Each number is 500 + 40 x the weight over the matrix's rms, rounded and kept within 0 to 999. Layers, rows and columns count from 0. Numbers have three digits each.

# q: layer 7 attention query, 256x224, rms 0.185, rows 57-105, columns 112-167
# k: layer 7 attention key, 256x224, rms 0.189, rows 57-104, columns 112-167
# v: layer 7 attention value, 256x224, rms 0.247, rows 0-63, columns 112-167
# o: layer 7 attention output (transposed), 256x224, rms 0.36, rows 0-63, columns 112-167
q57:461493451528485560490515476512503510477467429504488547482519503455471455501529468525431488497521501485549441449428503463467556504544536526654444428478552498526494564448
k57:465502437459440474516455478567459424501478553537485527485503530482502435471556522540418549464484419512471480503454532472449528422488454555488570453455429530511464461499
q58:595520541515553561466550568490558468447471522539446520515534452545415453469532494574439462484465515518433493512442439460572471573502493509476474469513512475505497486462
k58:477511527501549457458478482475505494519500471532464488528589474591538505512483446433463464484474474465496507524474515641477503510415514510503507484545486553502451548481
q59:464524461556532527516534465529451508544515466474467536463517545501509437474440491511470405493533511428511486528521576557492467484541452426486471504468590520450496455477
k59:508512459520476456507537530550527518490495468498496476582545508506530488436442472490471542496462529555456547529496467567484516376511556534457465456490510471484453502522
q60:480504463555461514473535495517508481492452459425537470455487472458626500503574410531542529540450539527585499500471446509448547449479470482461518547497533470485460501492
k60:507521494489515537516459544484518488558547479544549450551537490446475578507561522547552430491491514498479540486408464501517480527507549473589502464450470484523475478472
q61:470514463428577548438499499539561547548565505498523461503517531479457467493463483432503511490483549552494530453492533506494514537508480527464492503499527453502539465499
k61:494484484487599444452507537491593477503504468585538450518517504494480619488483423504458500515536475510429534476482483567505511495495558472525490466589540514486457514472
q62:486547513459435575515506484518488442481499575577431464506491492545461473507420496515548478513442506493522498513460462525494497483526525483496516485490476535478455521483
k62:559496606510495539455514553578451442477486479563525465494504568467477513476486465476444480557532493458573523492523445464494472571489455528492497518536556562519483519472
q63:503507512537463523538553527513553534510470509479472545502589457510568571552465509459517535501511484547579529483479550446491464483492508526512501566475442519500499496485
k63:524499517552469425553494612503446480542501452485480471482537528543571553506448529490502482516472462537543543526462538515456532471432549515499527426529548520503534557500
v0:508520501486494463480480485488559522545554493464460427534478516487546431567490496480501441497451496424448454456518520577492498540565460608474518414582469472466566547477
o0:520496535520568485478479524488528500553461503530408532500485507471495520539491524501545482538549526508586548522538493505501531494551593461457496541490543528519532476435
v1:497426507437442445557475570463496453506560462550537563448524499445543485386525528484475493508531521500606510483560480477518452496442507612527585456445447492508510517492
o1:475533521375575505481448458565537556525480422478539450475526529546574521477487543468466469473537498551480581581566598545506545516457491518487468465479518460465567485564
v2:493521537495492549509509499469548484475532427477498512460546405505531440407580415536546525519523438492528493543516448471531449606548542577509591466494436491482505532454
o2:509466496508567514558423445519493473596564477454523531547497503524484505542502457567468352540536536477486520456565536537544516588539526419485561542520546483509449519522
v3:491525466465494485509465470472491477506557547494493477449528520451464467503457570517498518500522577499464565487525550440481448538533564508485577494514485478564470507470
o3:454489462552441452502523514585509495438554432484474499524515437604449591464507493450540492433503515458531593471519513508457495512419463445459513516526407525469482471458
v4:518438481565520498456395469610497566430493512453422441562552567526488531497546509482455436455467514506522513465539554519555537454581446530539530521536510523466591481492
o4:366527463471490523583536496465548522469473493499510498430470557454525468578431509466485509552484477537554500539452561467441507459526601544475501504496524520455465554430
v5:499545511521441509490486511582515513442563541529478438499492499532521459570506561523488535491446504473450503421475514535529559473577456536505527448521446540497571479540
o5:546492465475577504521486454498509485499514594521475523476515492537555489483481475527482468522577577522548455501512425468488526508511473483444519523458529449523516402479
v6:478484521499474462470457479535415521567517550456448487587469489497512458545523495425435488507464509471509483463428492496517507519554559584457529542548510430491521439483
o6:472520529515474510528459480427464467512529476525483520517475483590434443511481475478563515497532446548558514547522484423472436516510508489464482455554460532462581457509
v7:482517486517555478412525412503537519446504540538381547481540476489457539488574445479576522504467479477417473425426508572554398519551472516474500470553475518505499536496
o7:509536498550469512592491545467459503472500456470555526520513449494501503537517488475548459486538508527585441487445495543454552545488556516538534557481420444533413443552
v8:539515468538557500489455467439519467511596477425565470549530548504411517534525460510502360443482429435508475496432430569440369426504549519513556514418475505520492507467
o8:508458526472465556514522518504483530412490496525523470535491452499496459550543517492474526431507481440527463479502506527458484433498516506493409496558548471434514510404
v9:525513517585603535484495432527510409491615513453476441537492578475531506464546585509555466479535479550530482403474523551497474545553510567514444529496514428523480515469
o9:459545487571460497537510496511558525541471535542486516545526461495448438507523494419506478534406523500551569460509509497487511532523469544515526512529486529529476479471
v10:483528458428503524535518511556516502469539471461563525533484527488501568552443534503549451542497592462486486465504485473507496544530526478504480454466487478488464488502
o10:521466470545571479549573471447486494493533544486549424539496556541479520487514501455471459510557593507486635466491471434525561473464509525456558484507477549531473539471
v11:491463492445443563454476477490526494438574551514533450493467570500521488521508498513542541517437567493477487447524566516528587485534496456493533487417494536550552553543
o11:537491489487579500511463498486491474454474507558450504465560517511595516522464513485456509455522504494469484489530503430515500463495526480481449434494539469506531422501
v12:513523492533516483569518466532555500572533484494496520547532577502541501524496492458477469494437476549575492471425537460555476558502490488481425458556510509482488508473
o12:452507497534507463435452454501508488519527509441532477488508517496509492520493495496493510484401542510543482493449487597438437581497493521521480437505587486549405461500
v13:479480509553462438503438633531454451477470546543495561444467510515532548455525483492535525466440469474487496530462551475527446532508417488501490396470526504482505548505
o13:521471477475509435485563445385561497575474504480523397537552556476499511464441537516478542596429540519543524524464504526570565534491557504448616492573477507517441486487
v14:560531570497404524528422422510586582563498477445486518538570547483557507438517497486444466537460462499497542492513514460548443484499441449465512486460499502468590484526
o14:538448547551560416543527537462525422581503444433424471461536492500478552518506487446519526475470554501456503409506503554455485430461518523492406461533435472517557474471
v15:448463547506443550429582545523483516491431570527564509468522453551438453544526485541497546480474524538578449449438535486451473538465497502506497510606518523481483553466
o15:511446491429501540527436561427514433530537444578472547520486516480465473506576440491450477520516464525526513411493486513522488530491457519554536471486510551488500461491
v16:414555476487446530464509526466471463542519510544516507519504515560549407488464495516457536568520421490484492539452497504520509509367457530535511457498492485478392565460
o16:431463473474511555448483474530452519499492530452440484553552449496464520471469479481539502548566454549389539539563555544537427585437459525575577487451558484384567513507
v17:554521506491458511463494516496500498541496509409496524497486532443553489467477507535480510451473462524572558556504497422573494470473379398498495486459473575525524489569
o17:516467499495564471504544475547467516524495495502425542501543507515525490498494430485473456553425508548446490504487540504504507541541533584438471497470533461465517514473
v18:433506490474546509474446561485497507526401524545553439491460495461477427544451497524439455478510497438526478524443483478475526592526510612513487499478535509427537551496
o18:553636505537518584454536411508456542549516542521459527505504469487489493529542510510444502521487477563486482591493451377485455490557475500462464493508494485567519443542
v19:480473541569498423611510459473487522535473507502517499530519455440491509497471502532610464624387532528513507511529415462504499459525372544480459569426487544507555457473
o19:571545497524499466438488429439439521536483456466492469504449520494508467444546507522435485519482479509579468539501495489481499544521553502406458504550561477488515557508
v20:493497551499466528529424474576494467531474546423493522495528555491528517494491535433506500499428449468470487478478543463493512477511455479530518500523556536482509528516
o20:523533514522458549481516540477528463497487465498380470495483516427511496468551422523543432530454552604449471483473445538458445511500526474459493458573443478461451503516
v21:564495432448437487534467482601585496471468475526515457499535447595537522489480513486505587532551476473404485529580594445411505496494513445531615527526480503503529533454
o21:476474525571500502530494506522535547463482455499438499513447538533462589480449589542456478573487527585449464480519460516479472533573509498551492537460498440488498607457
v22:564501456514532508508554495421530442508519564485512504515443540460582427549531449482537476456438463513514554507489460439549487479568531512429500489513523522566610410520
o22:410524556510474533443448439430556481519484553507487474482460547564553471491535434572569518489524477439564488432490490493438536448481474542458395480444474537502462419452
v23:485452547575454512531439453548489547448467573433505460509510546505453539530469530486530541550425495499432470468506471470506544436483523445438408488529530481509559589549
o23:533461480511587456513513507463530520486517477452472486527472523510581407460457499465459461451486537507526550399473592514542525467489511504449603473554465498544460532502
v24:454498513620575485551506536451515492483529531500455521499527466488507511484521473503599467470484481570489526428471486465520497550492499504471497483464528526486562533425
o24:480507510516484456477447458485466484530451485489499482567441499526518474448437565441468463464490526506457429564426490537555537536545483465566533476545492489504413463537
v25:449600515519505447470562496513462502561549490452471542529493521474465442434535482550470483470496458479590511482473579465491473488515429409518580437548492480498515427496
o25:475514482436397418505517496531468466532505512564442505454539529517468564514531546471463509515486554498496571494464518472542481574488447523464485551511493488462525468557
v26:520467566532487492518515454454487546492451533392403516527441501450568521505504490566485451533445568468520548522524535532553495548515498454432581493521479430531524537500
o26:450416513549571485503509559487538507522534437420464458485548493502476526501438511456502524528502474476462492546533490457552556531475553516528490486548476520456451518468
v27:495474538528532500466400582568567511458504463491529473462480481502454528532543480522480524511498588508458542547512451490501551567497438483476514511427542521594501493473
o27:541499536577525497484470449511489491497479517535513475511511493507495488506533469514483448512615435450526541535446498420489613555577566599444487460462446440401504535472
v28:513548446546493523536481427539499507403496546556523453466469542490535600564481585483490555521535462512493493480456538529522491428468473451491511494503463508508442501471
o28:514484573506497458491470503488555451568470436512520565489503555531562587633523395508463506507382546436473526498415517516541550453500465470506428519466467558568599498497
v29:496525564503545512482540503472508489503495499455498557534519593426425499443520488518535493429538559502540500517412496508594520560437460485486524493520528553528556480518
o29:484497566443427489520449566385468562489526474494492526424496467510479493468464491507505576507477502514442459444502472463478542533474504519457504524499451499474475441592
v30:465487483527493434503427612419514482490495520517493506546527495444500490508504549580584517524378478442468516524498456513505578484492456538514461501528526521502455588475
o30:532424577463499531557536556516406462553464513419475495505454485521518514517410390500497511564545479539493469453547402486549485471524537454512515466542503496578487468489
v31:461514545498531511538511540485542554498489461431483526491497489508481545482516484496461506462473561575483553541469524448560510430534477390499465494471473529516504575478
o31:474480383476463444511437541471430458479519453502463535451436473499413462600440483517488489464477488459534444444511496513449529490378473496498481464545431485451572570437
v32:489505505478494531505471498513463534486533465490425591489448525504546519477486533476425528520488494529545572486443555487546447478505472494435516492470572465501526504511
o32:452526466524511462530532443497505555501558459477521494509489533494435514357517478521496442504496509525522542493554500539508527551495437559477531539527467517466478463503
v33:552483460537478496505480458503515475513502514489461465530509564484467564482474545459484469516459528531598595429496422423488522525515469428468453572518560517535503503532
o33:427554479545521473490491434489572496494534477468560508471544487520501433565483442403488567566514423533541546445413532513545451483483518517431456480456472524473479474494
v34:498581482503491451496483472498478502488546531513535504468507564552546458517486503423522476475503486443471520488481500544540510455534477409530457529501517511453467516543
o34:414496542436508455506464445491507496463479569505571511494513513433509548509484487454446481465482507571522497462547542508504485541463534474500538462480536471505526460438
v35:498517485534475527526498541523499474468560499486466484448539480510556489521541524529428417555563554458467446479477556481554542454452454589467600495506504487495457456507
o35:475514517544466515452576464498554545569536516497444502509447537468449547479509511445514495560592475482407545487487484553473441534520507443459540456474434485492538471518
v36:483512522540527473581433539552552514466480468483503539561554497498471527583504446504544531414504544456425439569442509477511566394500433561518424522496456585599518461549
o36:518408591538564391525439502398460504456510529443500486435433537408494542510473527573533504569487563540533488507483447563532541486456507390467415440442500557529457530481
v37:501579507499471510507484518463494448546578512474472524508540514504477467562456527556489466478549469423497536507444463454534531524534474496495540519468508542546619474542
o37:450560480445461534509561482484454500538498602469442507523443531484502525528542459492552426439486506544567559479563504498510451501561529482488436575457507518510481451472
v38:587520467459455578511478447525475553485516511513430510518540534517524542413503489504428476506431483468463499493536510484489488468509443433546493530404457420518495484548
o38:472491486513513428443506557468538411457539485427500526518502536454474617533476445470477527563461562440449545543545469559435577491494521522526460473518528458448525525549
v39:487477455443548541457565494535529540511489517574528455388543457532445587535524529539475516547532472560451539553479514475521507491471429478520569501462508548486479486530
o39:583484499586458489487523501555474526427606464531416452511500456486498441469493521486515587476585478462473583441522443452518482537521517470477456544515462472481531534533
v40:535433544380472466487579551482524571529590424513510525478507479472509432451532428539484549424575474488505465471520519464459519546509514540523571519506523472487439497511
o40:465536481523502507457488536550499519545463496531526523504505453536409531517611560519526437435560476444548546564496537521601481503445498564511500440599549501468507467421
v41:453485468564530509484490446540494491510501561454486448530512398543478462519442570477524469453521527523530487486516454530542491503462498454576447565437456512459579484542
o41:493567423521522512496517484540483581453511492491462457541555493590502537561528419496443533485496496481481510489520555512429539495558425505521486524505490510442366444477
v42:432566524474434463512482443439444480424470417476446526460470516455493466567496478521465531494453458538589529488516489541493511466457533455571539530497478569535453464516
o42:548472549481482576489441467587451468531530569511568448519469510537507558455506458385539538438462500553423556480426537572506540567493456456490506500499502509496542473469
v43:595519454510447422485509426469485455487524574482432475495529523514538462506468523449499490460512509512413518434562525505537545395518439480437485636460511578534477477577
o43:410506484504468514466545523467470490484446545484553501484476551524475547489527474511479528508568509503610489448490443537521518472436537501476481571470458505499523457546
v44:484513494571550516567549535479525491497452497549578514498468506498472505489565485521524475461532468523467536531538498456457526467480520444551511461480439573486455517503
o44:483430483451489504486417519454448508538494467511485504450487507525470544514455506523540472554496567422417461580506492573525498557491487477444451415456471506563524551505
v45:499518450551479514497534487471427493474503571486470459507480532501481536582507494543496520476487476513578475454447555503560517464528478562486521506416522485504481510536
o45:496476560430554464497443486476500436521449457558424518497519505539486517509486493448471525532518509494455488512499542539442480577512435544550482547532537457486583443496
v46:426455511503530502518505460535568516476495464516476546466548507511480583498470505511523549512489517534513547494494534485431440467450497487544532465487416523536470513533
o46:554577442534530520507573528470495510519509456477502489402503496530512514488426535505474452572508496485442450531537546450450490503521458497506505542483478486506488580500
v47:477514515577429527506469460463501523424487484472523474466559492498427477479543497522489548475492557495480500534489415513514537421490513467496536518557475510456551429529
o47:480537526526524605476457477470457437447451529503478527400530461509508520510527452522531524445473525532457509438476456524477523559545535489496441504518552438514553553529
v48:482469575525514446512394458571519530428500460496562468505575531498438464493449481428424571532514504503490558555461452504505552466446531478403499554529494504557513525521
o48:500485445524522486470490580456482538455505464568508565600440459549547494496482506504545556465526480536602434481415500561518444479517567467494447550551443476462519493474
v49:462484500470433574530429444560584512502501512448511476467564451610461464499514488556459542487473532500442540470488492473530517507473534458463531418508494477541610477476
o49:461442530584496519498507525531487516500550498477428501515513466523512495594507522522519483529505515456556502510481542446452433456513566464425487533539493497464405441470
v50:485454476491508519527460565476478411404530487582482452444480483522476488538494500580486523546514472515429499549526506483381563533510494491541419551526478488529491530507
o50:480472492492437565526486522538520463519446550536482465497538502553569531540493565582483526433488491505559546462494523426592469422511486509432529502433453536472471423566
v51:501513502518504522520474503549528395535474496459493487477498498434469488437485489495475534565430435543502508482440468473514441500492444514524507444525513476508476512493
o51:548425489555518502509477540449538509497468511511434574556481529473535491532421487560557468532490498550496471546543470532491523565440490486522560521598528524486591482497
v52:474491477450489509515507601505501459513514499588473425463515462554471464480537516484488475490504503464475534484503537548519520494454490472552515500475498495475516482502
o52:551397485521471531486510460471474571577434453518533491514470501483502519501448508436503494465553515553530453483476498463486488512494530599500471510438533408548544473546
v53:497494549556587461476481525566552525460569489456492497543591536496518447472517489533567536475441526479516533487482503491486485431482402533475511553520513501531513474527
o53:441459498477481517482513479504501553531547558502518490473462462497501568547445504476491503493508489535498448517524510513530525480503502536502557437502478562493502493493
v54:505474431500458571473471559512509565493493508504483446462507463540525515455466452551493454460484540492476571476546484513439529448534500426518508482463537481545513461493
o54:493566465524462556480582472558531463497491536533505522502449520506497572588433533462532496487513449505503480476552479500452489474457524516612471400462471608467457517533
v55:406447546546539538434477469484504490506504478603503482431439540519460490494480499469525451467508498539381494573478496516500484488520488516524504480469521566486471499483
o55:506519581466479448446514554506496514486470552479483448559481542508507541556463550535542550513577615451509427505526504512453521542469514494536488463491478501549598490454
v56:513504410538546464481510454470532580475458508553579433533450463519455520539496556456556477527456484472438462559508460513513516499432524549463449515467456453453494475504
o56:500467532470517483406502492434493510517494454492513475491551482529522451434448437572537559510487473527530541481493480496405501479540490521546509493437423508469544531426
v57:591546500513483480496507426490461405587530538504445537476530506489511495487536494496477487571510525478567580432496589479497475588528455450479496507481519535544436571549
o57:454560567433565549472526444545450503488533534466455534493506606438522479575463526480485423446477500494510446494583585483530521484506510506441589539576506552439505483509
v58:540501562488538485481547549431482546564441474577547490554470533473501500509483484539481507468513445474535472547532522463424433527549555537541492494492423457512487491505
o58:443458512572451460581479539493452502533581460523599514425493517513470513490486505510467497526506542503555481531430449469516506507431473601495509557462494510534572521571
v59:462571543519530414532525512492484537548509419498481470509495545453504477474537523493483492471491539479541544524513482513510522534490408635455571458495509565522510484449
o59:532513475444500528510486538520508478488501518555543521513487490554426464488465492577457541590459501478565582487493473468556578505492430498487484513520480483435502459462
v60:517522544487538458468427512528470511493494486503520501407524516474494459411458498506466538493502510480505537520447524541523553517514435415479494543534540561539471596460
o60:452577420448422496463550547560539453454494526555527505527401448490555517547492533526491485551457514466499489509508545509542552484539489491434528446529517469482422450459
v61:551468465581556471535518447551476530487427485477412528535446443543474459502508558505525553519479508550480455507532520501440503492494594518463415537546519446469458477477
o61:512568569518460530403502483514566429555516537441481475485509491466565532400460479474488511541458482506555479530465535458545513581453504470425531535523515537478502497467
v62:468465487506556509539545556445480521392404433571582386520571486473448485489494468441528444470459490521591462544538452431508492509539546469510545482546477470455425494464
o62:411485507505474525522537489531454552460488511525570536465507534566549476510554497493491524533484485488436582504499444583498468426495456513566508462526537426501393522528
v63:560432483441500484425558501472438513492487483511546479457440384521388580526430481446494480426552471499540392510496527569501512511461548443509451436477498475452470484540
o63:438552482446535470532453462484444513520462552489517472490520539420504482430551425435493506469487521530522484514559471457491490477536490502508545464560435507460465506528
q64:475471480476484534521519494481481521514503533463526522465486490528564520480544515515499537467528537503472441484511536516502566536497492546493470484472451534543469534478
k64:446489505511512484543470538462493506464495502530483503484495449445470493534489497467570439524487454492491502519519503456454422500554488440462552496508472486526504520485
q65:488523555541514492450503506526539456508486421526495510492509453533516538461462489459533454491528496516502530528529496481501481506496460471524532548486477484481524461481
k65:493503452503507514467483474469467529479475480498465506488505515479476448476540504523499538511464545479479502466484500517482523495536531494468504454534475500485496486480
q66:498537472472494534402508517463467481469538496462494478506517515478543509475477536530517524508497526510530487485488502515504485512518492479482486469475450519533479496507
k66:521504487486498481550538420493520569554522466457461507500507453480527509482509502516525520567480538483490508520489525469516515514506476461501485489522521484419489537475
q67:498555535496538526520529488478568480535455557517562485490473514504485538518507485490468507501507492504502453445498471462504500502516489552518473475509495486542473535472
k67:578507504500516453496504504506487508442469497492480473519547515496515486505478519550511496494450539524485499496471518487514542533481507479471506500507463522503534429475
q68:517485450529527487496547507503441531484533465430489419548478513471518547517530521531542477466491525502501475497526479545560564521522501610407478478444493530522546451531
k68:469575495512515500510476462511488509493527458562490519426521478543525499505468510504468468528519461551478499563501493478451497486519492487487536516535483490507512502523
q69:528496534555509450588535458535462505443468461527541502511503517520475435484512460454469502515507467492521427534475500417581464462415483516541476503552486481520516489539
k69:556522541512496567435491566493575454446478441560486540459516506464583541502469524570509524503501486554467551484524488525470494506557495467532480508536533501528501493550
q70:488505552482495517452469491504533523474498450539431475518487507499521457512515472533530505548493471425520537512437516498551410500499476416578488438525548470491495500537
k70:539523504523479507477511526480511440486549474504521532465500492465501508521504510498478492517518440503439496500460462497491521491552493507498463490494544491485552492551
q71:459538507514497480560480599507526485561550546403550501492520493463549480505509509504473513471492507504543522506483455522417513491519521569486517481491504504440530502487
k71:483483471492540484497527511522444515538519468490515556552445520537449549507543468499521511505498590538500486487541497552521459530481454442445518579495441520472474555473
q72:528523475526466474443481478518502534419450500517484475532480496548530570513449542474459493562527459435476547515534454525492495531493518520514495485490523513471520523474
k72:543507484505461528539455472472469479455471488530505474449502524476556447483550489541519535491435439541565500576472515478479497500491452535499524548503538475475543471554
q73:538533530520519490493552554455481515492462487516496459546434470538512525485460553502502443532498483451488541509522440536573506462530492526524528500526479567527485510533
k73:543501457515517492470540535487487492436504507574432509480498514509553465444503513524498482571513539456545540421453482488490539488557482509508463470556577445551579457545
q74:562545449525490528549484525536511522514460424507462493544474500478470513455441528481464489539481526437471528479490530503514424512467525485514483506535503450450530511515
k74:527508457479539493543487460465513472470502457483575458468529511495510455464548500478381507562490421473508522439471448491492517510460500523536535500533579509506485451551
q75:502414432521494434497515433484448502458524438455439534472362484525433534423483521560494549502503525503474484436523527485515469485501366535549482516477543458461557476531
k75:535455439560484511598466465507511525481512403406544476468559455466487488398495487528552495500471444456539491496526504502526488520508515533578522561488602529480484472553
q76:487569594447573475518454454498483558543572516477529536502459475486529468487576435544537489477484478559482465522444503538474467556543500587528456512367455460446538519461
k76:501483551518447501548505485510484505593530490508506563475562526448479518479488414476591545409509492531529572508481529454567475488508516505508501485461494498473448530468
q77:559476449497484442514504489535451545478482446436543525487493523544522492456501546403404486482546520524515517533501451476490582488514466560514499531432548402530549547489
k77:563587539528492513423505566476508581525493459492475582521477470500461511514507513509503535526533489540529524593476404465531538472577420460561523601508543469497555506520
q78:574469536475435522472445476515452509450528513499469445558524422578540503520538518590503446477482400455485461561485481476498425529499481535552468568425535495457500474467
k78:543525530556471458522535490498444438522504539500442528452476567498490461520559464463561555546574458461595381564455514431440474545518488491520439552498447555544443456531
q79:496440574529504505457514491474473533487486481550516548478525526553474558561507589412471467520486549451574541503479534403473508461503492466463540473436525475520496462505
k79:516539493524478523583514547542593511475516451542531468540521521464492600536567545423495533522478487445467476502508450493503527487425500391532532460512511483550499493534
q80:532511437503463508520540511601516544557490502493505544475536452540482461479510521497509517507543548469549477544446503504581551509543469481556467421483505499491490584481
k80:565478519491538547486561507535517455554528507563408557466453453482499485565539549417578494488605523555532551507477514557474564464490484495541430433541448460584483501478
q81:507503529536475480468502495451524512546496535560540537546462504581509485477440564463458539489478542458520539509475530594504488523537474423506460467475465557499467492520
k81:464459439548364521506544519521518497500421501495522463456538594484496513492473605479505481526470525457493499493500563542507489478474499405455505546445506455488498410529
q82:493562471550424494467515515510482426525445454482482476475510421489470475556515568514481470464470513440522538525557510512519487517527537455480549503471446485519478491539
k82:551602479475465605495506433464509517476449513456549448396521475445462459570497585410453490511556482459470513554389552561504542503530585420504513446567552478488456492502
q83:507559536478570597530542523492466495571511572475451517508488442541499487558449507628471535515449523509499411529476479481467482525487471486438476479456505515457499504542
k83:495562552406436484559484484508393521478448499484417499507470515491541500553467431595439511535538447422548484461482471471506536527486483541500496460545540486469498522526
q84:430449565530487512579537531447443507464521464532544512549496547508475552520477410441518454491562584449577547452504505514490492489477464469512551483554562547537495497447
k84:439462552520428453604397565425539508533534529467454550516514533472437530469541467397474463500512470414534519446419527549461527509379527454531523490529580439465517515490
q85:551525470470532537513540490499546467483517482532481558422525619558456478441515557577529491463529519470476468575520590443493444527537475439498455513461484573531484499488
k85:467456564498507488530608539534478495560415518594505511417416611423432493561438521496549595552503433557459402525519526421374527558549492501442446486412442550417495603469
q86:468514534432557483524506411496520523522500519510542444490504531491509443449530449496448464465422549508518462515572549514529445602462508553450473482497521469525583470513
k86:447489510455520488519536410571531494562536434497499421490551531568520515496499444488395433422393544500557573561558523479556507586586497493424542518511548443536531481517
q87:507547456472534506545485469565461496471551388547554464401455525443476529434521462545550492503463476499437435446499410515584532447516434464467547490545397516461528570478
k87:509575444442496496514511457618455561456496492566481522518499514511489477502505417493490482415480447482473460499451449472571521510487420378460554443525417427525496493486
q88:509573445483493503531501545462489477514516478436489494490553505375494497483582533481495525458469466497460460592508504470472573509525565574512492511496516492452425443481
k88:518487470532560544493523464529520460509505466500477452475486499505519544501496467447512558525432548492491472556581570544507574487550462604498529449516508547493431484549
q89:451468496489466567544468477515475523485548515552494458443465444507533502523477512532507545458534548547514543504545534485476505534561605567433499485537557499522510458534
k89:494473482529469534465509579552479517515502498526455476485520414522531500576468492487510484479519579560544522432527501513444509464524527488550532498518495488423483472522
q90:520466549488442510484463479548565535481448493549474507528492479474493509487459478453500501517514549524502552459473531542496494559487448501559486471453504488530507472486
k90:530444484502508574482525509500642463508445559454543498473533552573556428434555471444489549480552522535539578459460507533519482523543468467554569544459514526569519550543
q91:509483559530497505488520498562563525462419534526466516480525445532512532571473504483455513470583464443432488474493491534561476548493418472454413501548500464529500503473
k91:480503459511449452609474522463460460581449520589522465484582442538535580531521539457474430513492457455462509447512465481490496572517459522518458498552503516478505496426
q92:458476544512530562500528538456480386489512517494459474498591482502510543560512504486508493533405456507485522510469461564517460413543486506427524495517480542446545461435
k92:518387456531480468481531558537459504445535522490531477463548534462438535569530484512490484497386518476494491541525483555499472414549562542496559506493488471461524507456
q93:435556556571511493581529543507516534495458549500567470558505484533529573459408458421458486478535506434454517504501451466560545501499586418507460502555477465564574501509
k93:482532574505529496457486447493461525459475515482563511525547445458478532493481443435466439459565470404489549589456502507422504486550581386508402486531464489474507468470
q94:578447520526492454478441503512491608547518513427481452476520477507536638428504496444493451497547514484462523596478537484509552513441546424510463485475501520427490567532
k94:586461484517526474506481426490546438536511516396433475477464468497499565464476569520489470491480578467480518565509511531474494536581540467504426481498497500408501524528
q95:502460472518468600459494566449505497444519466446569551517476492557548476498478518482457477585483476471422584500492543545546539546494500411528489466497550536523507558486
k95:492450470458449502494566544519543437410472521479507487500550432500511486427503481488477556582513528452432470479503557522506542482495529469479527414537486576546618513514
q96:548488512504536529466465484477487505525491519449553511487497498514442422463518504475515536537481463524503550500490513518449473521469441480565466504515499448472519488469
k96:492497485488532451544508446545534564486485463505438515488466472566497525493483537506543484449545548450525457499469489527519495541457504514516489456490437521540467459495
q97:541474491516510483526517492501527474540535497536467565498416493553449484568450474452516495542518469547555464500523537498494484466487484478532479503528560529562504491513
k97:510507502507514460541412517476514494437466507477537494458521492474529562493512500530506472483485468512461519523466491463472479519527529479535524476448474471479547519494
q98:477429550483560481523511484514468476467491487548453468475464495545471494477482474499523437479517499576532470551535521495495433481494513503517502506449482466470476474441
k98:488522492501471503518492495473484474503496490500547498550542484428492498524485524529528538486514444495431528472472469511513522541511507446481501501531501538483531491506
q99:439452562500482456533497486561510497570488529518512523500498478493468551547483488436476470481495538527537494497540458488446516442534492491515506480589502505491506523481
k99:554502471484517506505525507460465484515514558505530495511490484556514557506481484520515494534519454474454557494473474452505472514479501517468513516424514460519499525507
q100:512510492469467556473482540475515466545508427444464609445529489452503517499457488450498531513486509414469541453468545504461488513468479484491534470493465468479521510437
k100:459427445469553476431548473523477610546503493483519482530505431532430524527495486525538480499533555527545544518507479529488556498518552557508520494477515522506477506479
q101:484514539489526479565538423524520429465494491531513505516477557447482517521451503489448473467504486531531492539509482469520491534509491512508469549496507532523512485484
k101:475521482545510490479484526497477472558502468519499497460477516496533471497509498486475479492475446514515535529505465501535503496496467494517549496469481456523458499529
q102:498415548462502470526523401558479454422496498555492483531512556492465467513480532544517488438496478546522471564531548447610442532506478449508424554502499522497500499545
k102:526555491539498504471478502425511521466475497574492497448540494439546441507481471449479498537481421482503531471490509505479590514548503511523523457521567459539481465588
q103:484521419527470518439492527476507536437483492451414457532480527528531514548474547516475505544504476423492564526450528531510493508436541523494496443522511497491538514502
k103:485483536475497546534492522491502473475457514494527501465549473512530526530512507535505451449492459543551462513509474473456477458533474545468496502485518494469517532460
q104:526476555533525529523551494427529558444509532552569522450419482546421520409429499461509488535581523463568478509459526479547499479534521379550476470543550530529503501547
k104:512505494515471462490510491566538509483488499509493539526442493498510446513436569520488498533520528406478524489536497495490472475520477504543467498509563462459511491538
q105:494495545456499430569466463500518483424467412565440522469509517449444504438540451461505477533557464524494469479445510535551439499482543552509508538541490462448454490496